Weights of a small GPT-style language model, trained from scratch on English Wikipedia.
Size: 3 heads of 128 (1 for keys and values), MLP 1024 SwiGLU, 18.9M parameters.
Architecture: LayerNorm before each block, rotary positions, no biases in attention or MLP, untied embeddings.
Training: 491M tokens, 7496 steps.
Each number is 128 + 24 x the weight over its row's rms, rounded and kept within 0 to 255. Layers, rows and columns count from 0. Numbers have three digits each. The size before them is the row's rms in percent of the matrix's.

# layer 3 MLP down (transposed), 1024x384, rms 0.0231, rows 900-948, columns 0-95
098:143112106109051164125135153101084121100087120144171164133102126146136085120129180145156087149112098145151173121059096150130144108130136086115129116109141129102156134127150125080103144151130142103151162150126163107139122109130140143134103130131173147103146080117140136114093112101108148117
100:087114124109113139139096164116130109114151110174082130126147124145085152169199109091123091112115149121144106141117115122092125100087134143127107180143101109145081118124135128105124091120118117140166154104140097114140183114145125116124135117129104082117118117089160151079130104122110119097
099:106162111148138153154114098160088140129117102115115161143110128147196120162086110104136118112108155128140131152112144158104166116095148064126142183098135163146168120151113094138108156125133107123137092123095169091121088115141132141141113126162117124139116134141103157170131154154121153128
095:120094141121099135167122120116135119131114117153140117077118119189140113103087123078112155142165108125149123135119172146162118153120157112082147164124105127133106165149117095101105167143105109135127127140099151165142123136085089102163090153124101130112126172096116126113146154134118161148
104:084143143120137144117147104142123161099125152152136083104169159124132144114134148148144134161119168121133103093124126084196147119101104159123156147152138094166153115089114169108096151116133103149131189101087139118151148189149097111103162148142149133099163130109127120139139165115078166170
107:155152151165120131090096096152145161152116186193132141117116108099115126138158097148106098073141164153163139146144099088125150103125083118126140136149117126135121129086119163098126112078173130115124157124141074106145147130124128168144136127140134123081115157137109133152139139108094156117
105:112111128096134130130132148153147141101128118182113136146118149108150105120087145163113120119119130147144122149149119154127133097114132156109141117112109118158119085117148130157128148083152135149107116128131159129132103176135133166094131147179139116081154104157132142092108126070121128131
096:121118132158139100134151105106136167183117156090142128160123126137139098154096107120096117123079136151140128090142133154130140135115119155158100141103149132143141101111148079136123152097146114124168080137159135118134089130108107144102132112113108111141142131061093134145059080137122126141
099:116121112125101174133131136148118117117159106107173112160117158177105169112132121130108126127108100123114132102136146112163131131141164125155159160132147124155121097127160095117140129145150102110133194090135151124146146138129128128112127127120084174120103137123153136147138157125160091145
102:102138098147114094141120147142170114102135109133121135119131164170169083111073093132157116104150157150105099126125146120121126169094130122086124108111076166113159114167138062159123120152185073125143119149129137142142134089108137113150156138086122112088097149132087138105138139139101164106
098:108147147102124165145118121147114125120132138146137096132113125157105120107140156118109138106098164162128094112136124169112130101090091166130105142172138151135083106111135143137152114119157110140116115132103118092133121123120113173128120101145139157144135135077149125111107107115104093145
097:142156107114114142134105131121125142121132153140142168118097139122136097104144102093115119129129129120162147128111134153161125119116145130119130149133106083133124118154110104084082171136122133151076078115111132094160181110109140088166138153166176115143146113150165121105174121164133141136
098:109170127160166130103139134158118110144116182159123096126113165063114121187147108122146096184102128147118118126140110145102111128135130145186121132132106128152122107126087140120168124121125150105136176152137104116176134099146139097175105143133138092122111093150156133140078117170105121095
099:095088080140146116128112124105131136138125212121150117125094118137144105158145169115118134128124140129146098140129156136152135178143171116105168148149189117160089139127157117156109157085139100154172105095121098163132147126126153125133121127131154090151159198147114082114082074088152159091
101:121104143155125184096116101109128116152120157152140122118129141138110111138104104156161172121124147141131152099135143129114115110108120110076093127089140108111113130166142081092150120117151098103137125118088138179139137142123132160113109137085087151103153132142130150122153127127134126135
096:158110105075141099134092100126139112080099112104119122105145119099135140133118153135168135173143081112138157139127107148146136114131135130132172106168158128133123137172131106160140101159112116158079142117130130148133114127168140175100133113133165122179178113113102173099149141148134105148
106:151130145151115138152115168138130119102103138137112138136131123167154087067162126148131129146126096151130093143117090110122114140118120152129080099191130136142103110120091170100202123134105163099115088113148145139135115132170089167125119146066107091122140182096118167147142134130131145155
099:120150144093138100134133124150124140123103136090121177109056110148114127133116163087136139146105105121182174095137102112161146126129135081104150123156168124099132106162131138125114117126125100155118177110123123167137137124106173151131108112127168134148137097144134117128135093087093117118
099:113134113114118096107109133132123105127130149159137122130162130134111120173077157081167143118122189153134096130167130109127141122142132132081123093106122126143134146127150156112130114127134094093105125151167106111164055132126146115126124135135134133131089121130110135168143084123142159128
098:113118123160150135136105179121122113107101109149108134108102139172143148123123145127135094116121135133130116130159086139114099108090107131152106106116127113146129115128104164159122119152167110115143118142098136153076098154127079112137135156164096141104143122095100117107116147161122128134
090:112154124163138147109126147133146145141100176108109144135193134119181134111151065132132125071106115173132113126163102138139101129125164155139110109169143103117124118106155077165133138171076075185140137133087101134146115125128152104105128124114148111126111095093126085163149085122159148133
107:109138124124158107112124180164126157167133115125153059117121159140139129131132110128156156113164122152126174136118126122135124093134140149109091120128135084130144116121142105109112118131163104151151169111126103150210151150117135129118122125143112164135135153153162144147157094133155147080
101:168057147140164108189103094110117133145144105117171136124155125104142118125164165126111122113112118089142113160168119099135116123102146111104148099118116150110164129148094170148123123128107115109112167159119167145106098065125109146102132085156127142101149134090124142105119144128142174103
101:094133149157133080106083137119109124074128129107126131114151117123178124142119130119118155086105150143146154150108126142141118119085103121150145082141103116135150162156136127165096147112156190107156083103134127146151140095143127115127145131101151145132111134144128165140110129148137144117
099:095121080096127159160122120171131147132115091124136137111110083108064143151131102124110116152100142112128095103150162131114135130129101134096136131093133160153115095106110114142155112133172154123117144147146168146152093109194142134160091137073083109117111156117113114091187138118141099109
099:126127117143127145143121119112089126148173185145161116151109138139114126144151158125102099106121192119091155136132152108142119132088131108181165124121114157132154151149129132151147155106118127126091127162115123112135116133109125079111104153149147158123100151090175099129130119174127151102
101:077115173160129122113117116139154140117138152167120115135173110106165131160102099143133117127158128160115095104137182126137128125123127125146142108122165125120097125070141084110132137137138115132127075115104077142150148131127168119181141152116124137099128172135162121124163113118167099121
106:131095143105126137121152123129125118152133162157095151150152128088162130136111078132171117174145161153150121153154129139120155143136133106110085093101113141183108118130128112078121122132128125147162087153128117121133130099148118174147134137123104103120149127122099135097123121148087110143
099:159118139132162147133110113116124075096148112140094156117180129120121112115128163156118145146179076084139124114108122102144136144119145150135120112132102153125108146129154102131152111098140142138156030165155143110103129120117162127177126131125124094123163139111120138091085125125102107113
103:168152122110120124124124113126142103125178108145187145130143106140108185123102141110142136100089112112160106070094137163108143159131099105127075088142123134129102106059134113106160111109127133136140141125114154106099104113105134134122117093141144130138142161157113093143160132129127141106
103:148147098109119165095124156152131134128158147174148154136140143111129133125076151130123116101160148155177130136088158120133099099115125095110144132156112094086108113090119149134165146143114128127115129125133155162112131142183103106131126129143156148149148154159121124110103112104128157117
094:099114086134160109136116144163150117101144109138117133139167164127138128110078096101110166120101105100133099102132100131150151076118134130097115130121157137128122122180146126123109123137157118135078147119149119138149092127119131186120127125146159125165166178154091157104141157133149159134
101:110095162123113133147112124107129088128137127167120131138112121173104173110127138115159078135114161079103120113115112099113095141112120154122156151150129129098115099136110162110117168114090111141127099138100145138121107094118138144116057149093102091116141037084149144126102142108103136116
105:161122094137115137155139125148144074126124084081114161136088126119105109132094132163120121122138057186122128112138105151143139121137141110151163084133155144073106138156153109101130108156120109147126142134135130099084133140149150146097114094141099139091158129146130142129111107105124150144
098:087152137125141113162112103116108105131157154127148131150120148129153130089132099095150116119111180137149122130140144122063118108129114120116115118136122125126112103126134133134130122145130123141152144140139138105116163115154128137144120157125123133116141145153121138166082152138125088145
102:151123135170116132110121108118145139160129151091156138127106162169105161137113136144100131121124088140123116104110127121141101105139115114117127114143161102141136142131116123141161096145141141107109111125178153128125112136166098116114139100136125145117174187133123158118126108125128166103
099:124128130123125130095163083111144132146114155128106132179160119121158094113120153106150140131136196115149098081116128119143092127144130125140150133119138108132150105129105114149118180102125120141136104177142143130158185120111132151069103127126124119138113124075138158114098151179147127159
093:112091130157135151140138116139122156177149111131122137096157126140156122119141088114156102194157096153167128152136088102092144114113136084132117123104121157144135102118099124124100112158119158122158061101157131087107126103092135098112128127083124058099162140082136141176105155148131159116
093:119136145119111111127111120118178138141117165168134109138112130120141121154082158083144126138121114156125087132129121132144124154151107149160141110123127087134103147099120131180142129107154106170115165169141185117122140102118120126102093136164144140115138117185113133112158142145112093122
105:113119130112115117144130116132148151121123160146080107141124112143108131108151130099122155116181161167125099140079134103102124118112127126150130147164118125107133160099149078155105166147123117169120176166129118170156132117136151098134077125155147100139117103116088098104106145132107152143
093:158139099136140119151169126117144138117173088138126170089133099144144150141128145100145091114083149162138147106133095163129126137159111153107122085163085157164151120148131105141146119084097157132152103127108134153152128112138160104145105147121116125134103154132126156110135101106140101127
101:174144144158147121153143102091119136159147079140121131129136126113094163167144113121196126145101123157070113133118142132131152105108122117131119117125162172100088111126146115110117106092114132129139140118125118128132116171163106147134134086099137108169138119090070147136143121144146132147
099:143130095134141119134117108147125170137074152135094131123151094083163137088136138133120138119121129123164145156127139138128138135099147128169119105130160140124110149139121116100101169159122163128062096122156121088123131092101108135098117141098119099147191123127128165123130103143106097121
105:121138114131110142073175092119130146148075147154154136128112169097140152177058113152157160125128128167179087109137112108143106081130163122109123134165104147107163121127134156069112128143083124120144169134141104139096097085124122111139094123130123129136157140076140116166141143124105147125
094:125146146121126130115155084127152150129128146141129137109140155079095131174093093200165163173128176136081149102196132139128094118108088135129111151145122110132118135109134163143127174078109099148154124142144114138140132162111122155128133086139123079151139104124131106110152117132147051109
094:103166143117097137130100165150110137084117124131098098118119138149132113150139112076116102069121082148136165127097163121107133108176149132119154086120151131101109087129123152123167104136143113139126172149150156121098136096125129125141126130090125172119160154152149103107133170136146137155
099:140107131137135133132122134142141150113107140162165117105117097112112117126149125120129110151144071143158171108116105130154163121131103108132077108137164118161133100149152155129133126147156156130146167110078114107128152154117146103088103134179165126143157176130096139104160126080114100119
103:148125188145132145124112115118108128094141142109160134138110124132118091145126134126119099130135134162123137148154128076109114086128134133115153146105138122146098139140121104138149119125141130121106157082139148132147108205160104095113114104148140117127154119108158101100067101148089132120
094:123128126140090118120085134085145107146146136093118152140119130148162143131118161089100094106128091158124179146110160117102130138196159134105158125141138158125114119126116127164112122133112139113107159114150134119122124133143121118118110116087176099099089161098097124123149187086117124082
# layer 3 MLP gate, 1024x384, rms 0.0285, rows 901-948, columns 0-95
104:107172139131088157130137188154131100118067127141102117127131095150107150093142064092145116102117112086115120133112098135125153140128130136134109143130089150157087131119153119151146147137097093118153122142105177104099146151119133126160127118143106116130139134117095135123105138087103126100
099:112152162097116094168106141110159093146108122120150118171076113084115133104134119160146135133137104128098152089147143110141154139153146174120096097100135165110109161128151109135147130169177148115092120119131130134117142107108115088102103074119146151134116086140142147129131140113161121161
098:111132107142128143110134129123155149137105147122147141132135156177105121110141085098131156136112140154163132132134172062114111117165147186101149130113108151089109141134137135130113153157151095099086140159094115137149112118084110137126132121078133142155085110135129131131105163143094163146
107:119151129121132132160186149116116134105133155140121149122114083146144100108117135109153186102194138115127109140117114140112124092149123166081125154115097151099173131148128137128114147075146148125090097104123129132134122138146121157085124125177118110123101140150134097107154140136166136117
101:136151132128111159155141141134129109135120141135109156135149111126126145105134158084159156154113100100139165110110137147119095138163149127164159143123113154111086153119126102140141120126131126146153145150122126158097128136122142139117129090160087134129092133136106121152131114117138120138
102:132128115106119095141144151130156094136141103153106144125106119118133117133152095137149164142143094130131156161130156174143150133111126145123192098085134131138113087149144132161135120109127118126174107103125168131140141120151144086147116146154138098152114107153150099138137093116134137124
093:094139111132119112169146115120075090090097188163104151116142111140094109158097097147141085152148159130112127143140117105144099132130134162174170136145095149102147140138121118141153143102124115126103105132158114093129132117114111128130134173072124137113116133106150108139116151132092134149
102:131105205131142123136131118159116085150179142136109102105098180115127131163107121105128093154124077164114098103110124142153131146104128100103107156112139127148114101073101100127161147117106101093137119105160140125128122118150137124180110141134144140140121108139095135117118138084132124172
111:096113107146110153167093133137128122115070145151076193121162129160153101091083104138156103104128132131127120131133123089120163122146144120065101123080104115139098102136100125121148132170104142140096118132098134165111140103107097159157126178135131128112106121137089130124143140135127159123
099:099125125139149124149134126141101103144083137128113187142140119132105094133179121150105145149113129118117107143081106143105174093153115083129170099109130105110115125131137116125138135117140153099121081124119183159125122177156152090142087130123136151124130153137123103146117140133150104157
102:129131160140085139115133114140137176162132146122152160113093119082091126134130097162121172072172142122127096127081128066122122141153157148099115109089118094116115107087143100132152148128123156134092143099136116119102142113162121126150112075135154091143114132145108167083171106165119096159
097:089117127162097144124138101132073062143118152100093168111137117172108113079154131127148119111155129111111150129105112147160167100182130141135150169110093152141146147153106151141092181131134087132119089152083114127111129144107134118088132138138101133121130141167118097079139129140136122109
095:126123107163113147132136114152115112136165181107135137132107155148108140094130143113134083098131150153122114110076129121159152166110157135143108124110147140143144157139105092153170146158090119143115081139084150158115178120120124104140061121120122106139123103094167121131106171130077146133
104:081120154139097155112126155122165115124134125165137132106094109181076104090147118109121128127131124124099145121096125115141121129146134132142137134119109117154123157143107117173124128114155143142133147171122145149115113129138108111133121164199165112150122126108142098119114123206134135151
101:137142120191114103107137091124154150128112143138137061113149112074110129126130076091146133140151120144121131127134169138170133125115112138132149144130114146089107113148192109125116111136147081134064093130101126162105117158091138161125163175083143121147092126145122119145117146146105107166
112:120126140131120122132120113131114156119129136142121119145130151158148155155122128077142134062130116106110219136112149105127145099118139151128125129147165092142129126147139136127140132119130115158138137130132103115160163114138141139117119120121138185132156093120135099078169101096102144136
103:083120168153099114096149114136123151127135147147084126100115088135140150133131134113163133162161135155138137163137121118151085131138129136166101134159145157128134106163166149106056121155159139137112136134082135149135116174121135153128101108143190112139127131142143093146107109124126127149
101:156130162144104107173160109112125146168135143110128116141147098077125163128166078124151125163152130125078136079124156088109108161101138148143084147090150091146118118123108146119170104127143122127080130154141119134135180149159141124124106097153163108142157144103131125137096100104141128120
094:127127109132112150177190129106148136138132092110108151127147142100130152091116145111099115129116142145120125100089080128140148114154106134121131147124128147098136139155112142117155111127134157137137142161104126153156139116162107107118107125156132151185116130129105085100093143132155111148
091:107107142152097097128129119103130125143091102121163141098150121123094150126090127080143122109122156125109114122124113090078114104153091168110132109086093120108130141142061142136131170110142114126129151116136140117102127140120126117145139112161184161135086132142115152115137149096125135123
114:104125116159154093140145141089180168151155113132104111115120137122071156140113081122200130099148136155106169146136119100169131127143113148123157119081130094096152133117164113136099151115118112124126135118112109135114107144139165123120107077137111142149081089118144071145139151105141127106
104:132102127143167089125146138132136144123139189143162138120107105107154143128137140112111160161119137131126133126147125114117112146102136109091090149128131154122094151104093129178160075144109149098136143095120088088157142122125115155119105107120129124083124136145146106152144135081103143147
100:127130121144088113145109122137099111137119140113111151132130142108103115104107143120135099145121153105121170138154152137124112108132133099132149150095112144083173122099132137103147150106162105162104117163080169122092144142129144158154129137100140149075079140155112140146136166156183147144
095:098162136098103132139138132099148152123103112100108136132103120129104134122141157155136156174106123144116098106136073132132136120096119118132121119144076129141137144137178072100144120137175133091123082130135147177154121108116115083099136138178144077129110099137086106153131157115148141095
098:102124126134111142092172125144146150098146133097148163093112087120145142121184143168138108148155136126130142135112125146129137155094080134124185093155103152135203122125131106159110082130113131109074113104139160072114119145103109097111128193108149127101127130091127149124143107166135122139
102:081157140153161109144114130163111112145146169133120153170128120095109139116091118118131128121085117164107094148088146106157138119121134106163161086108125148140163156121125099200143165080121110116155107070119090120145109123160119145120147127092094137162151137115127129100120114108143163151
103:130108100168112158105126118105148082106127131153085131090119101134146108093107097101149070103129142103105139126093103115131162122130126090133100107117121096165089132111163091153139141131130122171106103144103148135124160172138119143144145160101132127117135146148105132120204160121171139148
099:123144126131097115173095114142148119141114090163103145101189117181154097115119132134162153123160136105116131140096147186142135154140125132146129095082135132146137156149113183105094126099076101092140109142143098116140137170132110136123172115089132144138128147085156149113136108076107125128
102:099124118136097116137130118123138122116127124098099125114146164108152104149103103123104131107162117151131140193155149120110142153135134149158146142127134177138157157143103147144106147080123110155117142099099128135150167114140147106151132181083077121110123110119111124103139171190127104119
102:188107138170128109127117103142111134159082103147126098118165111109115164106166104123144137119128112130115178082140127120173108134131118115142156132129171134158159153144116129151114151140107106156087128142138115084142151105172165142131087132099124105162117102094138151119114132100133139161
098:135170144164157112108169150109147154136085149109129110163101079105109162131114105123078189147137092161133128110136119163125149158094099145159121074108123114124127114148170156110103132138151104157109108155149115099098124098147145162134133135131132075190149131105137112111070130131164094139
099:131103151208145156147103166085168102153111103127144151136148120125080125126099170148141137138159083105117134106124142137124135095133119114132166167150135103156124105110104133160120139104070117117081106127086178155132148124082133129143110145085138094104129084119153125105126146098133153109
098:104098144130131097140105146156119153109146128124118158107111110090086182147142121097106173106154165128130157116151160143100156176111143151131135129111125152113150131139107124118168091143123139121133112153110120104125082149141152149098084147093132132126079114156150149131123134143123132127
101:121169106186146126149156167142101171128121100131121113165167138157141104098135109105120127107089139104103115110104168138148136109095093139158137170128150123148121118129123140186115166131108125143128193113123110104094128158158133151093133126150104148140133140139140125146143110126089118158
111:160102101162125126186147149123072094120144167123135129119141106131134105105156145152109131117120132079124149159115124163114080129156121145162114148136085143148162108105100160133161126120094081096112112135112129124078164140142168141092126127112132138117139134161129103119166143099147113093
099:064145150145139133127128140102118110102111134116112134143149107167126147055098122126171114132140152088164102116115130140140100141149122143124136116083144132121164137153139145136146168094110128125115089128154098090122132114152126087144110134097152113150070112100103117151143132138104144149
096:087151107088120151138133128098098100169165085127127132124158083116083134120141181156164102137155129080161113118122147069172108150122105145122128095157083168146110123127135135092120134102098127105131112096102106098118113064088119134120169147121150147114118122085093101133129123154127113147
094:138101097138146092132114136170116142100172086133139086147091159106092100120132113155110132112126095148127111107135109115106113125122109077116148100134126117132133150140134143108151142116134147143132143122103137152105069125144076138144104109153149148120083138129082154128137150133145051144
098:114111141128135114155142107160146102114139143114134165124080107125135118111095097141122143164101141121120150138115159164111135109119131104122111161132110155114111130134093156151119147151137110127121113152112116138074146134125154095129100104110137121116133086174141096086114115147178071141
090:106168188131090110151152151161105134121091124114129101114140191110150164106139116135122172135162119085141163092138125144128140120142082113115144168119114147128110145122139119136110133138172162162110153153166108125115160107142099140130158146155116161132171135115106147091167123155121123158
107:142135099098088187162150148084156140145165119164107124123139122144154137098136129099114118098156157158121157120076086107100169172130104132108090153115122159146120147134121084155081111105119118169127077107128076150116122104157147141150129156124152129107149088148158128128143132137132112142
100:118124133126125111116132113137142067137084135114124136121138118076127144114141097138160098106092114137129105102115107139147153148130147130165163085126113104118124169092076087104139167130112155143088142130136122089105075149120158103097123151119116136163096126121103152114099128142107146110
108:157133101116123128160137121144156103121152167127110167139106143121124138110141147104117146154101147122121128113124100145117139142120110132117095130114171152125115140127128082101105119117064154146080114120126172099121171173146158095091135182164139129147134129144101134140144153142102113108
101:135147114118123128153113138122117101126078135097076117157147169156144115146114143116157077115138130143135124104119147138106139120159164112103134146069154176131098096161144123113149121134212123133107168152096141146095114124139121136136098116109133142159125099074128136098125161106081191134
120:139162151131110155115091164162138142073115137144085081113114134133117096130149137087104082059121096175135168112128174112119135127199156166119156103106126135095130114135130133130130121173136108144165138171138154096111121149117130143125091150122133147114142163155141110107144121125160139179
104:039100150114094123168124099128196160127170108099127130117097106142131104110123155123141106128106116119157141109158088120085110131097120137185099090119119128165095109104168111115108123126149148150124157121115142113113149128120128134104128148142110111136131140104128144152150129163125147120
101:129091078152127138158188116101076155146159111133097125158129086142131096100148123093128105157138129124097163135135122128149147147108091118163113138143144123146146159149145158116124141094120112166116153101084125102174126118135132096138161145160150111145136116134131157142190125150116127072
099:117131123115095140139118123103159098106157126143127144127115158123131107137159131113122097088137110113095176157106097117094093110172097155124154156096123152101167105102093111127086137136137093184097109117134117120096113138125160113093110157109155160090117126111152126152178114130151140157
# layer 3 MLP up, 1024x384, rms 0.0271, rows 901-948, columns 0-95
099:142132212146100089118128113162147134114139156106185146141121155121143141087134169129108121132182116151108156121138175090158113127150117158154153128107107110099148078119112132139171144117188113127148083156158135098139134117164156129120107124109146199142132113187102115130102114155155122168
100:107161140103121103160142135138114099097106100126163127143075086090113172121130132120180132110197150127104151112139141157111155110158131129117109098132108164098115158168094138131092111138130108089126117085152114120171153111111116159136108150130172135093097134124150177136109094139155142138
096:151135156128109146146101135126140114103148134139106127178117114099138122088123124168135099160082146150119140135121132140142124089147080145127086077120118144123147105122159143127182137119178144123151113129122127129106097136111142135081120102128117138153091129127132119109109129155119083130
101:120127159153116129070113180074129123130130114158113121146121147107127119172116095143112116140115104156138128134135103103085144116111132160114111175141138139133167162136097101112142126132142118140099114150121163102107130175102144146140146118133163115105164123130117134103161169182097140110
103:146134112110122111097137169111126106101152118147159136080132127095152121140140176129098093131094133137129151109152162172115147106103127141122168120155084105103135131144093097154112113084134152122112136124150144150157140152140141104153138157169120085170135123154150145155160150131136052090
100:137163153148130101147125124094092151139155156109145135144116134100112144134119153096103161080117145125111171166128120102100163135152133156109124077122147116079103115137169094134128089117190136075158160113134114144149135167089174116102101092130129113096135144139151122137095129145150124086
095:126130133107115121102137134145102136139102116112136111133101139151150101110122142122164149089142094106124108128145153166159105118151071140145097071161150133100112169078141105123115106142083171154121139163129152145159124087144127115106133153121137147163119085175148100092171149142152140130
101:120111094154128108153161134133137162135136112152104062114094109110088112129147186122150110136115126139123144158147175140095103140139158147141140146158143138090158140124142087103141166103154154114145126135163082136141077078073128125126105127075118151109143110161114094123138149151126129105
100:129149185107113153119141102093109126104110133088107092096104103075124136111147094132140150173167082102096117083162120169140141124102094136165091135130129129103066099130114147125100164103116134136095117140159136130100143118123149116116136165150142132145125136162171124140103112126140081139
101:154123160140137131118155133116126145076103090181112114098132118111160144140160137118174076147158124148141133163123163132135108124128142091115119118184112114150147122191129147132119101104114123128100133147114116147128145110132144144127142140098109123139144133103139139152146129148145125172
096:094146120108110156147119133149096151116156158165150152135095159126091109093130130112168153085116163119123072122154084133146094143113099096116110158121157123099110171147086113104154111131130140145094118135095146143126160102108113146144125162152123109140133162152120155101163128150080112125
096:106106171123117123124095139160093093145131176130086138097121121171120084146123102129185118120121156116091099144115109156123136094180153130171132145167086125119153166156110139166102134115117095099145115143133141114182113154120122162098120131146097143104113140136119160106126145140106151106
102:137121087188156129100121106135123136106168111120173087122111094095109166156130151094105142150113164109086104121154154073098135153119139096125127138132116105109133109163105107150145139118136116121125136119126113175106158165142137160141087080134109105119118120153132164121116115102115145157
104:140127118142109133101150130136125178097122139085137144126083101155119124128108157085153120119119116139114104114112156085131118106106112142096118152137136158137164106174118134130148127129165105111092133120146122136093139088153125116126121119147133119120136127103134121135127104108148142140
100:125106128153141157145125091125137145129120107153130115110131119146102088123159135132155155154169098103121128182135109141142143162117125152132114139173163145095152113103123120137132142110154090133115110132141122090092104086118157168075113148112121139160163108157115158127169156123155110107
105:189120123137101125102105118127142108166108125109123134144140166122104112160136123058121140138109155163074134086115145106159146169146120133123157157089086112172158155138112175148157134157101113131077120157125167163151109116109126166114091127132168115130111088143136110120150166150185117125
101:107170134167114181113136115126102136102111159100076109140117122083108093158175104159163105100150135117132120175167150124126099177169133141123107084153140112142136122112108161125138069128122118151139131072160139093141127120122121143144136126143078137155109151150119113128148151106129126099
100:138160143153110124118120121099136142104077109134133145111176136118137122087157144137151097133111122143125104116106125147096160144137096103094076141163118146134157107155124140149088116121161117115126149154152176124108130127144122142126131107127122131181163142094131088124120097124148140135
098:107132145144142111153099152143120130105109126144115123121146145121161147125127111102103173143110107122122128118118129090102145113132120142146100136132146122097115138106141110090105158167148170131143133129117149177127147124104123134107137102148138129104116110206164141141126169085101142096
087:107092144112121130132088116110148166116141150138147136151161137145151114086154085142128125139111095137156151115139143158127162127094145120130113108153134125134126120093143078169110084145089109159105099175137114138099132147135116145102124157117131119156100099096144118115143131149087116146
107:086152119138155084129116163142156139143155108117124067150150153158094164116123116108139167085184111155152175144113149133142145087108147151109135160103115076113132150158153095102072101106165135113151139110150105118155127140139145112104105092160081140141117167146136107184146141115107134109
101:141109132121152050103170150164087121114105146178111148170125093136163145107121095169177118127154146139115098122124101136111128144103105159153097112135117126122131143088129080186108102142133154102158133097164129129112143137124128099148138116162106065069115174139148120159147116159098104140
102:124154119145179153126140073081094097124095110101100160159139135132134151089103112104121153154128143102098117159141154134158119150124147104115116143171135129097156113136133133133090144131139115119109099151112126122115148121116129148112146138131155116136143110149108101165151141163105148151
098:128160124107095126111145141095162153133082128090143113132170131158132149173135094122121132129145138115146114149152118128157104166159136149139133090130108119136123127083127105133108099123139094163159084105135138137123133124115149135174090179157135123093174115103112131139117090093137114137
097:131125154149141126122095180122109127146133118176136125139137135127088135115111125079067113122097117116102102159120100126143128101178150160117062154084158166114130132171105139161151175159130112131160140121142122166127152129147138149123090072157103165131168129178097131064105151119143140122
102:123157119167147126121118130107138123142130117118136085137087139106128180176166127119122145106103116175132103143115108115127149135149140154076134097147137147119187144130115127120145094167143136139114124145146155183140134161119120136103164142116105138114138133119106147146083132151160134077
105:124130129148154139141102133083117109149119120114115151107084107095155163106120132148130170123142106149110122150129159139136178118139131097114163094145164096122130107152114118162151120102115122137126095149139179152113161103097077092127123105127157140127114125133133171145152113138100194088
100:129143124112132157118103131093152125132122121120154180141123135115129158153108111128093105104165112153165138120121148151095149116151115144123145112140181164123167112103101116123131148133140165144136144154126085123091134080148142154173131136092149149083119158123153068134121166122146103101
103:149115107128124102126114142187105097116126152124130133099113145137133125107134153165109129138140141132148108119123190129165123146133130107155172116125095136095132102117113141132162185096128113139138146133110124138134126084154109099143146172112141159102125156126091124108113082149097157168
105:091151154097164166125151126110136146099125109119090173143094118100116137162141137166139094140126103082118110148107157128111137167114125123103107113168123141136100128122122145110121107119101139144159142151121087139125118103145135059151134121113117160135127085152094150155087131099124108134
102:122134149143127087134108129129150113123111138098167167105135108151101145142177125116144117111168138127134159107137135127156122139116130112094156090123087174136119109067102147096173065118148148125157139136105160152147082124133127082136109083133088132110149114105131139165076094110099107143
098:104146107106094127159153131129084145102139148139121142146123145100116109154161080137166106129090149148096131164124114115108123122172116125135110128117128139148149137115148138090118155117187104121105122142123096129126117132149126160110148148146104121168128124128136157144155141150125134140
101:101139104139121072146128182136097142168110126122146178100132115122116168124143095121148162139086104138128058108146130107074127097131113127117130132114189126153092138134137112111114112181157119158118135134123112111130105079115092165125134143144098119130096141146193168125155162117091099118
101:149128131118124154118091119130186077118108152127112117089141153149126127116160123163120126101155129170176117125163124142125099176153159160122141092134132130093133087107136126125128176143133105170137087112138144077140137104081155095134132108113115096114103086141164120080090137123122116115
102:133159146152119099108151112128142159136133132127107110113126110121089132140132139121106156101162093162091120100123126096117141196148142083062095125165159126150106107164079121134147107150143110113097143111149143168079119131167137161118130107178160051139148137105109113111130135097131149177
099:123061113091160107133129156109081134149132118150159101102126131128146113113158118090135094185131155159123130088156162112159120110155115100153168122138139169135149102083103111109137111181154107162116123160108145150110095133122137137095153160121177136083120117138161153131177152093114123107
097:100110105135095147147160129110115131168134106107135154140129114136107128137107141138143107155124161101152106162137120104121128120088133079113080137149101140177095109169149162106119130089106127141117126075119121086104156145065132096140134149149109190114117124130101155111151141149150094119
092:151146114149113142157145131108086149138089115109098141142158115119095102121149153112119121095089120145124199114147131168069096097132144148123089128107113151162129119120122129128124086121107119110109138150112112170084095171113167110147112101145130155128156121119127124140147140127160176169
103:108173151124090138117080144137127092158135104129142151151142124163137109093128111123154111134113127077140092153163128119149087133143182157127157145149098100154162095133094147150116126093186141113130140081124113133115148104093117111120125122107118183092123123156143163180160142073140142088
094:122127132102179141115127160121096127107131108128133115163114119136141115172121124105111146103125123139129127116100130131116101151118183128121152163142147113069121167126100127132161110152116167114129116090111079123185124133153155153089127145093143108160126129143113101146107161091077141071
101:112130126138120126186130100098079148145129129115119102136164101103105128123134131118110124130083106140123127118131146123151140160163159082080124133138138132102138158165133124145083121110151125124114164105073132139135098143128107124104101103172141158173159115136157096125144102131106154163
099:166090165183101112143162096158136136182146132126133122176109119132101198145193159127088141132153119093114118126137137158136156160120108075120161120155102098109151097111138090127127126138131101140135122115128114110106126115110116137098154122133161146101130163130129106152114075133163117111
107:106143099140113106106101135106157182146145160151114124149083111100137177160105131118159149144159112124144065095116088124115173168099154157096100138115136181140107127148109095095125144143088123161106115133169106124100145086141181131135118105163136098138125127140102119148135101097126158115
096:138167127117139152095110171121149142170112121131101177131145145130119087172165097092159106118137134173125123134125106092101122097138147197109116131069094152138152137132116158140126151178105121148145144138104127076153133141130088138168126112150103141121124152151139165163144110089163131141
106:112067149114142104131146112151102112168158123138158141106076136100099149135117160110129161196144117104131098137168107137121145149118133096135124135114106149152107138120138128156100124086104147155144117111121103168122126138136107122141159137165171098137152119144134145123132109120126074090
101:098154102134130127147103121120097134114131125122156072124139162137125089164156174150188133134157098115125076140165138118108086161158099132126141106095120132110146141108092114116120109153124118109101110130144138141188135144167147122104133135127120123116121124152113122163112088135109160118
101:094094190131137136113171168131103154129119116156122087129128179096108148110138145158090125166162123131121187127134088119136153137096136119152106142150183114128089112155145128135069106116140141155096130194182135091167141115111134148138138159147095120146133116131132128092140129109143113121
094:130098183121125110151189160101100132163132115098131180119145109140096137110149172158095130177092154171136109144102172109143110121134121104109136075128136115138122130147152145132122132111122155088131162085100148119131110147139086129123094107115124090147135130117135102111093138119138135082